python train.py --n_layer=8 --d_model=512 --n_head=8 --n_kv_head=1 --head_dim=64 --d_mlp=1024 --vocab_size=16384 --activation="swiglu" --norm="rmsnorm" --norm_place="pre" --norm_eps=1e-06 --positions="rope" --rope_base=10000.0 --rope_fraction=1.0 --qk_norm=false --attn_scale=0.125 --bias="qkv" --tie_embeddings=true --parallel_block=false --init="normal" --init_std_qkv=0.0236 --init_std_o=0.00589 --init_std_up=0.0236 --init_std_down=0.00417 --init_mimetic=0.7 --optimizer="soap_variant" --lr=0.00517 --beta1=0.95 --beta2=0.95 --weight_decay=0.11 --lr_head=0.00595 --grad_clip=2.0 --warmup_steps=200 --schedule="cos" --final_lr_fraction=0.0 --batch_tokens=262144 --seq_len=1024 --doc_mask=true --train_tokens=971600000 --steps=3707 --dataset="wikipedia_en"
Each number is 128 + 24 x the weight over its row's rms, rounded and kept within 0 to 255. Layers, rows and columns count from 0. Numbers have three digits each. The size before them is the row's rms in percent of the matrix's.

# gate: layer 5 MLP gate, 1024x512, rms 0.117, rows 269-335, columns 0-63
# up: layer 5 MLP up, 1024x512, rms 0.125, rows 269-335, columns 0-63
# down: layer 5 MLP down (transposed), 1024x512, rms 0.119, rows 269-334, columns 0-63
gate269 102:088158107120101117121132136125150156109149136161153119162166103144120132127103133098106186136133131103136128159110164089142131133156122104161104158084180112139133144173128119141173131125124104
up269 097:134142143076132122158106125152155139126103112143143110133101172099113105168169152143118123184127107156126135148152104109114135119141212123110104121161128182102102154103121147120123120157153147
down269 104:093116128135121164074148097144124149118130076101126138140077085110118125137109083147147147136138101144136144182127102137148117068091116100109111163148110194110167126123078143133104190141111139
gate270 102:128114103180103133110142086166120144086182100140127113138144113125130131143113171104106084090168128119133129071152171155135138107110096130145131090124161148126090143146130132152138150102135116
up270 097:129140148125081151119131123135142180110114144094149116132093109120113113131118097084110112134115139103165147128141125127167126125135125093131109128115122117113153153109106148137147163138154115
down270 093:116148106090132168075139095173126137133168137122129107095121143087127147085116140137123126146145131099089139138117093165123133100093099133167104141104109146082120107115152109122142099116135148
gate271 106:139125130163119119133096126122149120124111128123090148123133159094114105118137098131106129137146127142146117159158083131139107129149170102111101143156144165154088116049123169120164160093102151
up271 099:142121098171126136130116079143147155123105080107119137107150148153183171139149100132153157119106121163113106117148097147122127126147071123190148165138169195179129115132128125104105088160158114
down271 099:107116115124149132135142113121156138154125086154136130116141122169180148132095141090127106136155132109122152088134122139131114084166092099149144115116112110129144116106184090143153130156081138
gate272 101:104066172136128102125111106164142119172108097102117108117098122135116127085100106121097134150141137164116165132154088094181171151120150112106087166093104138109152134153155127141146130118125151
up272 107:101144145140126088135148127141127142161102133120174169149117185104104133052084151112130145139101125118125116149135126141189145147134174148148193104128116076145127099162167146150155127098141078
down272 107:135157137127120158133095096152131100131118134111120127119100144116119116129124141184128135152142163132149147137115101144158171142176149103132144118105166131130116157119094124158127109121163112
gate273 103:123190133084132141137141123161088136133128151112110098131130145088086130164101120141127116111143131102153072152100114098139136133185120150154154147135121148110105139121127100127110147112135141
up273 105:116120125141121096072089105137170128102148073114126138120132153117130156096147091109115127127129110137118100145137111135113115115136141180153132151164122101106147091117138135111145126109136142
down273 105:131095117151132114129140132149164102086120130094089116167143114129131135134130121160120129095103124116112118130129145115088121101090174134162097134121130135121118126106111137086183144148138132
gate274 103:126095079146110132121129124078129139128157113070123165124138154166117182149087126125168142131108108161083118130129123128132110151149135158168105114120169128151139155099166107086141081129110127
up274 099:086120130109111098094127124102158105142134095131094102131172137090126104121100099145154115135123092086130118114167124097134086147089122119140134105106150167115164136119108122164146116152101163
down274 110:118109118108097151132119143136139147125125126154133152146099114117148165115138136108096144104133077169141132150096068136134212133128132099153112094202150153087150097091097091142143123101121143
gate275 105:112147108125130087123131141107119100115105106141068121123121134102132138135141101152180135139154131140154158169121143103140101111159107090125098149147110126128096159102127153091146133107114122
up275 101:165107055083099095167143156101110113098153123152108141116154149167146119146104113134155163128118135113124098130127116142176092127156143119135109150143112129139107137126151147171111114177180107
down275 101:158106075110122151160119118128135129050114153146139137134216106142154176135136154161107150089122102104146126150108098112117139141146156100123136123111127177144115144127110092108080121116101139
gate276 103:113146130127171133112072149189137114151123116122135129148104103158105147118117104120129151125134112131109161092147127165156145143137138122124133104131133161129131179106137130104110141123124143
up276 103:154135095136159159102099146137158148082124157125105127120082142114124201105091121125134136114140102106132122129121114099116150130131161083107094098125153124140132161158098076162174085130154116
down276 104:128130074154130133138134145142137142154148148140136139124129107102103123082161107114125147104102134096128087115127140158160109120115139119148097109086074165116134142144131112142105108139148113
gate277 099:088158135179132192136150117129092113121147142121143132114105116146087111131128109140160070115131104124138146114086129087095165170105095100140106160126119111137133132117133107149102141127132116
up277 104:145134082104084116106097123153133157098118096137122180136117109139097138128114176118121076145120120106151123107139117121161120139137132115116138132161169093112128133112112078150155112107115100
down277 101:113085103140094153135118101085182119111144132083091147125137147156167149154101106131150089116152130103107163123130090116128105140127116136124143131136178135117123105176107120115118074178148103
gate278 108:083172155148146141138138072155140115148100122142088135146079156121133087180148123117151102086141171131102140159126163150175130114135107098145145098113077143106141132171094104096138103119119158
up278 106:073144137109139136161123132110163138141150082129165117124128138081138135137138149090155124125159124131134142138098125115109127122128185120094120153084130085096141111135118126114117108134161121
down278 105:125125066090127160133122099155159134157119146133089103168127100119123103102145133111134123109118137135119126101119151084167148116109147135145126099098127096141112149130142131154065130115101133
gate279 105:113096137146102122120099159115151105114128147161100170119116153104128133064102078143116127101107161170120137112101152169170141156123126114116107116136118168133128103135129121164068114099149131
up279 102:149124112138121118089116129111165150164162161128139123177110134126136134145142124094119162130161092161108112184112119130147172145133121131138106116110100156118123099108126158131109144139145126
down279 103:145161147108142073129129144129100106158135146127075131114103148124103140161101107098159127146115177122135109144114159165169179144111137109128126118111136126124130125104073090110124117088091133
gate280 101:126119143137121120138141115115120117081160101161124132099145131119104113103142100124125123103117153097167116137153099155153143156117127106106141129138088096124117130125075120108108138160101123
up280 105:142085086135152099135128118132180147157155187137112120164113146100154092118085138135158098153183109120160161128132106147145113152123160178115152129119112093115139140142131166140132175123144105
down280 105:099160105156115129093106152141160142143108107175130150120119099118097145122119147162134132126123118135182145120147129126114165124146089123140130091129104106121113144142122127105129128128143160
gate281 100:169120119140109120168127121130135159134189078097134119136126127102110123155146174119131163153134128125133133138102109124116160122100171131092082105128099103171106169120111138117152135120114146
up281 099:146137132133101140156108146140111161112118120131106046126112141118141112154101133122128149113125117121148164141123127129156115120149130139151128101089108142120122147160172150107125118131167100
down281 091:126156082109100116095117138127142147124131114165123154141152138133188091158090090077112105152106128132101182126126111151129146135131087157148095123069154077159107123099149151136133125123136138
gate282 105:113160149121119133128104150133138097131161096125147134090140135129138158134151123137127169160153129156155122139123120157147105125121114192110167142158163120116162153137126086114091119119136136
up282 109:143097129115196108119096114120080128134160149118118110141139126138109117157137144118078096106095127127088118104131134108127113168131119115151120150090120141156121118137167122140120150148106123
down282 098:133149153097092114115122127122082114128121131129120126111119149122149111103149163111107097122161156120086071075159131150098191147114111145151096154120094190157116100130164106174112111130186107
gate283 099:126105103111128105148133116085112098119100099134129140112114150123143113141145102158192161084153092129125101111168124134144172145101132160127137128120116129139159128065135124144116105103110175
up283 104:121119192135131080128124111122142055100138149062135134137098139145118131104128151083126099105116191125135113115080118110109136105190116127111152101155136102128090093126107090127166099132110133
down283 102:098072132162110156104136144128145149093073151129101112074138148175076192134137110174160142089163122149199113171134129126119098161130101159146128139141093138138125167143145117150141132149139117
gate284 093:119148197146112125113097133075149110128146094121111123165122146125134157127095123164108112195162131130117107068123110108136141123105097086131087140126092126134128111125100143114167102138132134
up284 104:158139123135122110132160108094134100115109116116121151133121116158118108108194165127089099136073146153109108131125134142096143134121101126133116100129116158128114096129119059077136083091131104
down284 104:127167144140159095092156117132111138107124145111135165137097098122148138152125104123093116161148182141127162149155143190123107101124120194149118101118141130169167118114127101153138091120147137
gate285 102:139151174116122131141109088128141168125199138113152111161115143160176119142140137125085111156045128146128103126097133127128170107115087172122142133138134104134127153128122112157187121173141130
up285 101:092123131142140153143140193147134134123103112128119094117141117145145135134139093122140103123162137147101118179123118099125152119124132148121166130145178108104115093117143133107125112148128099
down285 101:090132114143176135129122139128112130146092152139086167168119123154134152145160114127109135127147104136119141156152082108145138132121112114078136101098108151136131121149101143153142132123117110
gate286 098:121134151161139126122158121134177075141134144110171144123121165129160146123110155138155124092148124130085134152094101153135132106120127123111124151096144099107169118106094119153151153133107136
up286 093:129149085138093111152122113145135120128127148150156056141115162156115088106141146133166171144140152111136141125129101071095099137118121118160155158156101129139143117155118134098162143144111116
down286 103:124159164126108067085175161123107141146158111145084142138119129099119149107106128112146165166140118115165117129141072106104131126136134134114121177124091106158117075188140156107144138133136072
gate287 101:115146109094141186136164143144085126139127127117165126144129132159128151130141072094157185132120117134128136102122152127097152110131137142102131097115124101144058094139115140161122124149164141
up287 098:100142116117125170106134088137093141124158124148095143138146099107160139097144153118122123124134127151108093134094111154124136121115093177135136116164092141137160148111100130103140107116128064
down287 102:125075117171164119137090108146133165136130093123129179125110158126144133135156161105085174136143139120081097130114113170138188139128150129141114099116125126151136120089111076126133150182133132
gate288 105:130105161122104122134093129078137128084129149107102138137155164072130132174175137092142099123078132188132101097137140147121130098123123150129136147119173161113149135150100124137146127138075110
up288 092:142134163120130127119100126103088157150114073138133144133108106116112149122143114156128157143104161095113125129142161103133155126156158106094141118122158140129147133122127124117140103136090166
down288 094:093097141075158130135177144098103111136124149140124109095126148136139106082141128159101153134185175081132149127171113113163144145134131125145107128112080159125116111092137154136114126108173086
gate289 098:116153140141088157118151112053104148125171119165130087159090156151162113135137157122094112151133127133177121116139114099109132086142120104145140150093118093115112114125128115144136149151121146
up289 093:134099145101126127126152100153132119158133161139114155105121132125154161127128146103105127161149147110110102151120082111136157107090109117120096130094118118141137109103154117132150110097124166
down289 100:139115129080120148159157132120146089146135149150156159086133120160161147125157140112162153094119127116113127133093127142098177160152105146175127122134183130172150150170089128114177105105089135
gate290 094:112135129107187146136134148077097065161154130107142118142150111124123104146161128132086143139105134182122113109121139141157098114141115107126104149111172107119131110103088083135140138095098149
up290 096:134111085131162130110131133114139110165109089135160120147101127091129123113152076104105120102081112163152068140120124104123129134120123093142077156119148148142170122106138072095139147142112113
down290 095:093138124124106141070116113098100137137135099120132123134123098147119118128105108139149142149146151109125132120129095118170133087128127129128126099107139133114104124099140111141088114118129114
gate291 097:154115108156108124075105151091096127101161143166145103099102149145124102124149146138148117099111112123137133143159171132140154123135078134153147135137124129095111084109131155122088118127125153
up291 103:168170098074120115093150119123088158129152134134102144133149147114100124170147070134159147129122081114113136149134175145102135157160124129088146154121108141077135136089147152160142128131147129
down291 098:148171128076139133147095108125112162128135162163172121124101171127126138176168088157145120140121111134134075104102149118094141162096103136135151112081138189128109113137163136143134100124134084
gate292 099:151140169132162132110144111128110124124172144111111121141130147154166122179119169165144113138141122135107098162145132133128133131101163123134163134083127154066139140113139120112123094128110115
up292 098:135104151116129091121115120108130153130139133163139165174169111142139173143063128157104144123125115120204136120166172158191114120176181125102119132104105128089137121118122094168130132165165117
down292 091:130145114117126146134160116164137080115101151147118131165129134095143144150105151080112130077118090088118124153169150119122168104132108140137138106128136103137127116170151113082094140120155111
gate293 106:108165096150137115131104079131110114146166119123130113135099103118132151115121122119129156129178117148144126123102117126079114092111146107091146138111128096101183162080217138144147126106083167
up293 104:136085133125147109121088118125169102086133155123143164156097126124142127143158161130091114128129132089153083149125118121137119110086184140161106105144121112081131097125088100152149112129090141
down293 106:124120147122108097121150155107134129101134139163131138170140119166122128127134122137145137127112166133151093136160143142122168111167153161125119168148106105080126152160135134127157146181152092
gate294 094:138114118153062137106095116139127134075135126146152097137109105146172097131092165103111149115086136161131143094126114138121176162108116140145141115158140137088129076124146175146149144088134139
up294 096:131133128147137117106151165165130139124083092156122107082137103112122132142115106178115155105144120152178101140111160160096151136143130146106117137136098106114171144138121095185117176098156087
down294 095:120102133130114150089123158135124154143191101146124104184119135140123104131115127103108135112137144139125149118096136120114162127160119136060127129170140125124165165136112153126119092135092094
gate295 093:106088162110139104118110135161137151110107125140134111138127155138126179127102140148118150109089095126140129138141156117121124081103154140126121174100110133159102140151146147114102085073076125
up295 095:117132116055130119133118113115111127143074141083083122166130133126106170140124087098138126104131097111121107125110114114165158128076121123130109115102143147108072135138144155142147133096141140
down295 102:150121153094130115148145146139162107119134136117106115118104157109174193119162135156120142123138117123168153152117157115140108090146128146118108111106095128095158088144110159152142107113149158
gate296 109:147089121148158087149092143155109067166133114122142110156107123148115118108109104112116164134119115132102079160129134107090120135088098128157129111140155111104126094125134108170116147140108120
up296 110:149149141116143144095137114090107118146128145107079182131142087114125163167172070168100157171113096114135090115109159115153134085085120148127110126155118100127117090146144102111152162116120126
down296 092:106116131131167150114108114130122145117124118130122131151149157126142123163146138091088147163130062149134117103123147092180079169131123106113119122109096144139131129133143124128138099157154147
gate297 103:149162126138081055102152163120105156164125133118127133078128137158122118104101119111137164158143138143111105127152105139135117127109152102124132136121133119126090118116111144123151132130158161
up297 101:111088124143121138143191133133103099185143147130132093123101156115115091145121152137136109118106152177074118122138137112088114152182144155122134117076103128167145108145153131142109164122169128
down297 106:102105100142130111105139151124116088156159121116109121123112102158119177127079090171132162069125114142116113132119128100088096091124149109088124126146120139117142130152105163114110117159163106
gate298 105:126200138135175133127106188170158130117100144113099105098158121116124162100172115123117126143142116167138165181163102146097125161081119154105161100152115077130155132137146137138127151126107125
up298 102:186092117151120130100103135130118114173136144062117155141143089154139098144183141104163109154112121106152123144096140105125122123124131121152140144135110131117137133132087099154093130138127108
down298 110:145113132138143138123164121133150136128121105128147151126159146139124091126164088108079160102141176109154099135132134115138132151105133152102106120145150091099110106116115157155105151138146150
gate299 100:113155107166151138103095111137116112132141098160128112139112123116149165132114099088113145115129102104138122101151115104133143127133126131126151117147135190148097138144144110142140069142129139
up299 102:107159135131121155120131142143084132160083141141137135085121100110121138166122108085100121161150134106131095133096128099121121114159120118131087115153098107134120133122158133160120131141157160
down299 105:112176137159137132140170123121119091157108118180132118118132140134119131133127133110109123193094167107141111145106120109136100121130140127163102144152123164144123144186145124128099113141130130
gate300 105:114153141163117107133152159109151132079163153092094126147111095118093138109159128126142110107109168112093132154125130140098135136119091152125120130172086132138098121099129161161118068128143142
up300 101:146139136177146161128152118154107118143101126115178085161127169151124119133152120155217125103142114111093141168171097157073124118130122126090136161143097095145167176107127082128132141138118104
down300 103:083118094109118141181104134106096179151164164125156117164150156121132114138077145106116126186120143135122103125112144163099140092115146120152127171135169137077159117155121129149182139125124101
gate301 099:133129141111147095107145107124092102063102121111116173106125148125155143126145149161127137118090142135149153159155167080133087155112139144133120131141150156148117134125147111120119158125129145
up301 099:130144128125140103150131125115087107103131107136101094129069101164084097144124102113128129115125099144093119124111125176139137103142091137141101101138101092144154136091140178143158092135134125
down301 099:147142128118122132116138146117114122093133110146157135149138118126108062108166106111122123093130116062135085165132114119153105133114103129151169117121157151139098140148122154111113129145108124
gate302 097:083143118129121136114154118072103149156126124156106095116109178144073124143126128129100109104151146126138096148131136164145138151166118154136103126192107164176110102077146142196110137148129138
up302 095:124106151124162139134122135147136164151139145158159130111110131110105115106184102112132176127179147110141131127120144163134145136146101110074139140117093155114091161087141107139104156135153127
down302 093:159130156139119088144102128148154151139119117136127095157134114112132125178129129138152124177101097141109081130118136133128113120128152140145125131133137131123144110138092157149117158148091134
gate303 100:125141096118105138115129125112167141159146159130153110135153129144112129142176136137160097122140168088148104166137141120135109118092109137131144130104074124108142116126131134149168120123146188
up303 099:141110058131139105150108187142132132113121153129098120148095127135144137129157149160120139133119114110141149122131075121123147122136145127126127131107153182085115110116115132143179176069104146
down303 084:081175088123114153131136160146156093150118146090135166150106151164113120134070151124138143107126123106079114112116134145126133127123144097152133149124128110133137104109114124113142135121154146
gate304 100:151144158116100103139106131151147161147136126135156170136126175109137097174122110138136169109121162189152153142176149144111140157126161119095147085138192150117131134149134118115151157168107106
up304 106:100163124158091130132142128137090169149094110074122082102187139112132124148157124169111132119136113144161151144130124167140121143132161137106137127137169129110113163139129114146136120134148139
down304 107:131109145141112140160114132157129084072166122159146137109113121113063120117116108124126123117163138141124096154118136141126103067170133173089114118118106123158126150133126102146160129131092161
gate305 102:159132138134103134117106150126117132147156124129136132144125178158124110112142153132123158152129126084130075112119139113121100102146153133110110133118100088153123143160099159097107166121096098
up305 101:114153117100163168155122116114133100170102118156124149130154102108151127123110171174128085110124102103115164164093126133146119139128130164139131139145110103161138089115128153130105133126115122
down305 109:100123143121168125128187132161141121090125128131124162090152109139123133143141157113154111145110124146132132136141133159104131152120130114099141150133109153153177130130110100156089117100149134
gate306 105:111080120170112106144139149141140146118126107128161127134154167161104134184113144106114091159103129102097105183118132140127126145102123085181095113134087099133118114115125084133112124147098139
up306 107:064109102101150128112144137103126107121129157116139179077085086129125145151112113162129162149103158136083152106142164137170157152127127113133168074135123128114148117092161152097097135150120132
down306 109:148153088136088115124148151101129159117137132136121134144115114104123139166136115114135132141128129121121132121150104107085104129168138132120134094086152185090153115113124098132119138100127108
gate307 108:075092091127129142113122155117095152085119147131162131153134107108136125172135126125098166153102081126158141145159094156150186152119150169121183108089155128109115113120137124178086159131072105
up307 111:171107170154107117091130102168173118136137133126151157084114156116149136100135135147141104070113098108137155076130114142138110105110111092122147129133120130161102137134160110082131114127113144
down307 113:122120131091100127117088157085116112082126124147123096131150138133140177098138131101157142124125158117121114103149115116124092135125128128121121146076140124107106103107127182136112100115137101
gate308 099:130103166153110095179144139098130120125098108111126126136150101147132163184115105137088164172102149102062121131138119203132142095161164108114113137113147134121106113148162152088093171133128168
up308 101:121123097128116174132121095129081126115138139091112125167142159129125128137124172115121100163112153124119141146102139131144135137107143153139133103079108145149170185112113089126131079128133092
down308 095:089129180110160156096129135140151123116122133153153121064142134161078095185086146075110117137110112152130128099096128155134162170128062142138129113125156121180123126081147115159123136132129091
gate309 101:143119143134129124165114133143110165159124155137124155107133117107140131120181155113104115128106124153101121136091088171165095159132126148133123144149165128137162124144150108077134132108126139
up309 104:128089137136064110104098137177136116144107145131148136147185110146113134083111165148126095091134134123126108116118112143135124125079089113124180114145124156159136057108128132114129090135102135
down309 103:158086155157109133113091139131104154152123136110103107140145091112101116084150150141131127111138139123106062105142134152115139144117138117123101130117139090160125130111129135112107107140117118
gate310 099:137111117145161130125132088097099121107120109137094138108088130165122119132140120100119137120102118139146167118115103173196121186115115171142147081143186115089097101120146102143092163092159109
up310 101:095147130138198132161096087148096139126170183096115131122147159119135159156141115084122123131110134093112107093135135119126096104147126079141130133163156059087122143084152151122127109111140131
down310 102:149117127130117122137142148101123151165157139106106105136138150106176133123095107144139127116131131129108076138112151092131105121133135126119127092100110128151077127123128108114099157121120115
gate311 116:160150136138133119130124080129104129099094117124192133098155112120107144079122137132113136113132134148142129155113139154131138116113113123104146159103084161098076182165157152124125129094121089
up311 125:119122119122125121129085144170137147153145140142110094117132108110105145132098125145125168119122113151122124095104071137129154115107151117097127103165123158131113063118154158106172110175143143
down311 105:093135136109126160125107117118126125131151142139144088127150083108156139101089092163129168157107115158141158121108087166139154143133180104147114104132139124149139063144167127118148136166147145
gate312 093:104096121085162111118126134147111132131079121188118119135111190091107147099149105097155128153147126145115117170109107132172097153172112127151104192120167116110185140121121131146159124123114139
up312 096:111135128113161113117181115113149127081102123126127105139111111138136133116150093125134118124105113154084086151087103116119139101073166146149135153116129103133120129097114110101136158102099107
down312 096:093171157123126148138122169162149126170142134114113110123145151118114130145125110115130131159133141187170111152122136135118143151122116133102132114124112099161118111133128176094163122106118094
gate313 098:094121125111098144096086142174189133109150139127118072118075117118157153136123138099163166151129150132135158177091144144124133164142158102115108141109136144127130141119145123142117131130076147
up313 101:123134136143175128127111115117107127107146163147150140122170137098125114116126094175098163118118112138125114124137126121144159095137096101120130148086069139091133158097119120085131116118115141
down313 100:115134141113160114137118135103132123148140075101143121087120128091131147131154146161096128078127118112126136094136123075107154135116125133132132133115138146143116112142127116096116125150127138
gate314 104:086118131131160154103098146111146156116098147086112117134137083151157136132156097109110112151121112166102166150115128168100125145097100151143155113175155110074099116104131093114121052090137116
up314 100:095111111101154089156124116136173096128137149156087154140132133156156122091162150149125140141134161115157151119099147136113137125116094120122120096126130123113125136133119129152195151146131140
down314 105:126139173075116135145076171104117099138094181189093077158154128148107116147125151097124092152140146120076104135168174121126121163128108130160158153145111125122156093129141139105106122122135110
gate315 096:103161102110127103111124098074113105117140131152102139104137159137169129169060107142101119119132119145144134172104132140130146099143123139148130147087114145081142085121109132171125161148129131
up315 096:126114041093113130143104164146108172152138073121087136126117090178114123169117110157118125116150088158121110123128127155096161120143139148136154148116125139149131089129114108149121121119123154
down315 099:142111156064090130173117107173083171124134126108133128097129080148104123108122127139162174147150121161127131120116112156136065160152118127147078120118140148112128078115175135156110127096133097
gate316 097:128164164098128109107097117112072126075122194145127122175148077161125089139131139192135129144127128148149163116075152126139186151133128176105108089102167132113105112150120127138127142119111140
up316 107:152133132163112139093119131138117130091119139132132104125133098151108138173121101151107139109130103090138143112142126117157181117086132166108088122111184126159060117185129114148153125145107127
down316 100:156112158123099082160102086132114095138137123107127101148140147131138158132127145165160097084129104140136147115123119171092128134117182135159133137097135163103128069130146102145152172176170119
gate317 109:117137094117111171101130142119131129149117151123089163141139136111148139146088117120103159129158133137130132075171088146114130108182132158112133126092083111130105138166177121101096123123112127
up317 107:137115092118135150145145092112161147106126162127090156089111112167149101155100095122116153090127106145143111139094110178120137149109128116108157128171150155133130122166137153140132124093146155
down317 112:108049094098098170162136115102146142073132159104157138124118140168081131152131132121101150124171141167110136122157120122101108121146119108102171143120160133134114148150108120092110145129144115
gate318 094:110156113125114129103137171143110107138103140126159136096137164107125127126152093154130144107165119123142138122142122109131124128138120126106128124148079145106131115122118138141130134139110135
up318 091:141134133123148129148124171157107125136131131148115120060183160122093102136104149147149100104156131147129115099125121065131148143121119147082133104118113108111085154111101113102115166111163111
down318 098:145142140125133191107105127112107116126118175122117141116130114101154156137114142088087126072154139106115126116117140148126145152123140108116149145126139134141091121149112110124098111116135134
gate319 103:126139126081089143111100118152134167159104195151133119104118131126152119144145117169119123139146122138155100103141123123145121149099122147155134133188128141095135105111089115179136149125112131
up319 109:080142130130117145130149065121093107074144094164129155141082167148152181140097158090128096135125094140093170092131103152125086132187150138098128099123136131090093104106144137132144161152183099
down319 078:148129114102149064143115122109109126158100155120140118088128153112096173158172124127108094089155140136127134175112097150178157125093171151106095139173113172127109119123143162139106148145122127
gate320 101:146144127127122139122184149174135122132125154152144202167117129110134136121098109151111120097101116146153133089164120153126095111108163124145126153149117139108106167149116151114087109145158124
up320 105:106121143112128108135119093094088081120158105099114107142098112120119096129167141140133117139070110131102156150131141162129155183135098109093117096148155118131142123158138123115118156148186131
down320 108:131185143142114133138116112106101094142120118076160134132116140143085113143134126089114125119076105139146122096119169147165100152117144078051148116149132148127114122120127154104126142116102151
gate321 095:069127132135184129123095125133110109126079098136117160115114116135152115115157146093164161091178058122133169110150118148141121149140103135133112127119113155108132117115168120180099160097089142
up321 096:143143111132116114142104132139184122084130071134119081139161095105134127131132141130158110128081175195102172141116116141139153134085099159162128107139137155134096157127128111134126132133125122
down321 097:163118121164132152139182154129148109159133129103121145116148089165141137125165114145106070143090115083138059137132144081141090118123130081157171167149108103134131120105149156144103171112119140
gate322 096:174130152108151104129125128104128116167164128127165091113138066117125123140144139122118116160127144124151100112128079118140134101150116153135118150078120100080144167090095176115162131153164154
up322 097:119133119124139141124135094103126155093113125090130127146137129182122141126127125131146132128156123162134133113130140124108168107139184132153115146110134142144110156103128126152141143149142100
down322 104:108170148138163078126120136103165095101107174113116096124120132129129167124104132115121142106123066153125138151089161099146134130134126147111153110153119157104149140130138124162097099108151143
gate323 091:137165127151117104149125123145171065137141085132114133112117132131151122135119121100145159103101107149122112151121091167143119106131133117117131129120094090149170075167111149108111121132154126
up323 094:181145102122104147145124179129130132138126123149100160123136129102165147152114099123124139114141160109105126066141146160117135129110121184120153151116121072120132141143095157099093118151105141
down323 089:096164163140095145140124121137127115079121101110157149143124154133138142154120089146163162109108091110113138107102140157117136118134089143075145152104112127153120112122098137105106114117148110
gate324 097:122167133158100138144153141109132102119111129129117081124090131119121094166142126106154156119102128139140137140124101128149151130166131141160161109134058165120123122105171153120121108166109112
up324 101:137121102104120154095104123176142128162085177161162142148117136156146119147099127130131113175085133108120107156122115147127119112121151181127105132168100128138091114132122107125163121120157090
down324 104:137154146131116129101088187135138138142143137104128173093094130134132138093071158154109127134123118145167133109160082085142140112133147106110149129128137118153104091147122153120156125101144133
gate325 098:130133140117104143106149133139089127135168120148122170098177116127143129132146138102148153087137149124156137151160116128146114131088147140125138102086099123119129185146083119156136079181090144
up325 097:088142082123160161119147128130128143119114119170141105166146129151101129163147086073092122172166105156127131133128088086132134135155147069161128120089124124161155127126083171118127087118117141
down325 096:124153131150092124171151100123167094136109137150098092138098128154095140109100132110113113110102063149156105085122107106117130138125156100126137145122135096149118122149147127134101103151114088
gate326 097:180097095149118133117118124092134141166083121144115105089135164172135147160167125121113173092124118154132138105070118145113090164104140115129093134146145175108145112149154158122139096116088075
up326 095:134118124172125137128119159108117119144158093167153133161149138088183129135154120135130158122126173154126174117133142109128110091132170111109163092155116158139135130121159134115137157116097115
down326 097:105119101152071094123144134127109137137108103105133099129128150156142108125134164118127126159068151141103142126111129175123141115172169139132135190121165118115143155121128083120132106116123181
gate327 099:148125134137123124114145130117106117144181126156106106075133165150123129094078177135078147117164163136165111097153104087108143113128139098125156138106127154133135096131132153158120143122118135
up327 097:120093149086114100127136168144107102151172185098129128163146106147142142135121137137126106170137089134107106144167147119128114072111119129100126152171149161094144074131134109126135069108141111
down327 100:151123120142102078138133113121133143122128084189147096138145135165124125094152100114118110088176126152121124139120120180122175132093148129154104102132111168136116122120137117135095085108112121
gate328 094:124121160106094147122145154128123130118101119173129128120117174105143145125129118129128171130133137127135100130127080122131167106133172141117118119094110143134099165161127156121135132131140126
up328 099:127113083106149156140121100134138123109135166127133148146134105109132103126113117205159119151156098179155137131131135146115116124100079147146120125151139131148133103124143112142141125118172101
down328 102:160141142148147075133129163113120103125104116119101145107146115095185135092145132111108120136150130126149144100141094148094117125111164109153170128154156140157132112131118100087093148128147088
gate329 100:113095152118128136119106147115116093105150134132178124079161114082124105097108152115106113148107102148154136116097109134135140118137186130127129168098101122122157132140114122114136096147133167
up329 103:148118116119146126110151157133113115135075104088126143099131151144135115131137143113117114149103101146151137136053087094137129083133140148090141127150123132088080130108133111080112129139153134
down329 096:125127126142112105147087166152167115134129184124137145138139109123071145110116163154129141157153065112157139077155097162130149147120131128096095135123088120095151122139118126135126085117111101
gate330 103:089090121145128175119139108125109139145218117183109108143104110136145085160148187096111157097125129169149126132164132144154085139099134090123107150157185170137121131105121156100134103100118083
up330 101:140133154121121114110143157142120132112101145140094149143123151166112122111128098115156091128157164124151146123123126130091097165145100151110122145132137100090125126130128117101132132152170108
down330 103:121125101162120102124160115137116101167148143135105121128148114114137094164144117098087078127120177096140104124155138134098113122150110125145154103122149154160086108139130104105136110095141165
gate331 097:122098122116100062110116132123108143076122166098101164126152147149146113128121148129162155104127131136131179089121116135118131151152119111161125087118126129123151153133106175178137158142141132
up331 091:109081166142101157115147077107121127100169093171144122106106110102129124090123111140165147124150111136140146132072110142128154120117150089137092142153132106146101179124131134122126104124142124
down331 098:116154143139111109110134148147098100116160121124098105106163137131123155120089093133165160088170135094130113135148102143112112168137125128121146116120111129107086137116125128120146119127127154
gate332 101:128095114105159148141117114154157150142130117157135057130104162163129106118136110123126117140094117153106071130123129115148140091143143120111132093116153098122146133125146110150143158097109147
up332 099:127118091105118134116142134162157114132141132126125110161147117116160118138145126185141134095132150138135129121171128141195092122098139126108147133099143155121088126139152118069133137131141162
down332 105:143159121129163086133108116140139134160186125139198141123132076095169128085160152114109153139125130090104138146143142143161141146123124140121130124099108110172135108140099130080118140080134147
gate333 097:124141149100161090130103156119128094142081105096097161120177147119149115116116117075139140167136116127124120124141098142117135084114127120143130126102149167160112139074112104115107117150131128
up333 102:121166146137117127095126157123127128150102157061107170097157132114135140112120125102123112151128118138154109107087115138111146113153161155126166142097129149145136126134129131179142088143118108
down333 101:151105169140119135171114125079137133131111073154124152128178137090127144115164150121146115113128124137137128192113102105126118067113138126068107154149155143135116148117117142122107155158145146
gate334 100:108061161140099083154090159141158139147145160139159120153116138133134119156152193098127154124106099104134137150091084140128133123151144149148116136125120146156123101120131148088120148097103121
up334 103:113120127098121130122092132148109129123076145092122167165149126124108144104131121129154132155160090161177167122133122122152133148144121150101105112106154136157132110122098167098112115133156128
down334 104:107115107098100149129174155164110138119114131165124134143142148098116143095135105171111110191118146118166139173111132105154126171164134128100212147099110104082130133118131101122123119159137133
gate335 102:121125109115120131120106150156104165090147078101155147173119105113132111125137097119147094167123127123121152144164131120126126135146115128142078141107123158104145104158076122127156122119124119
up335 100:107183124144125136086198125156120135101126154095148134149117137131198113091121100123133110156123151094145131124140131175115188118157138111129110125150131099144114097130152123127154120133143175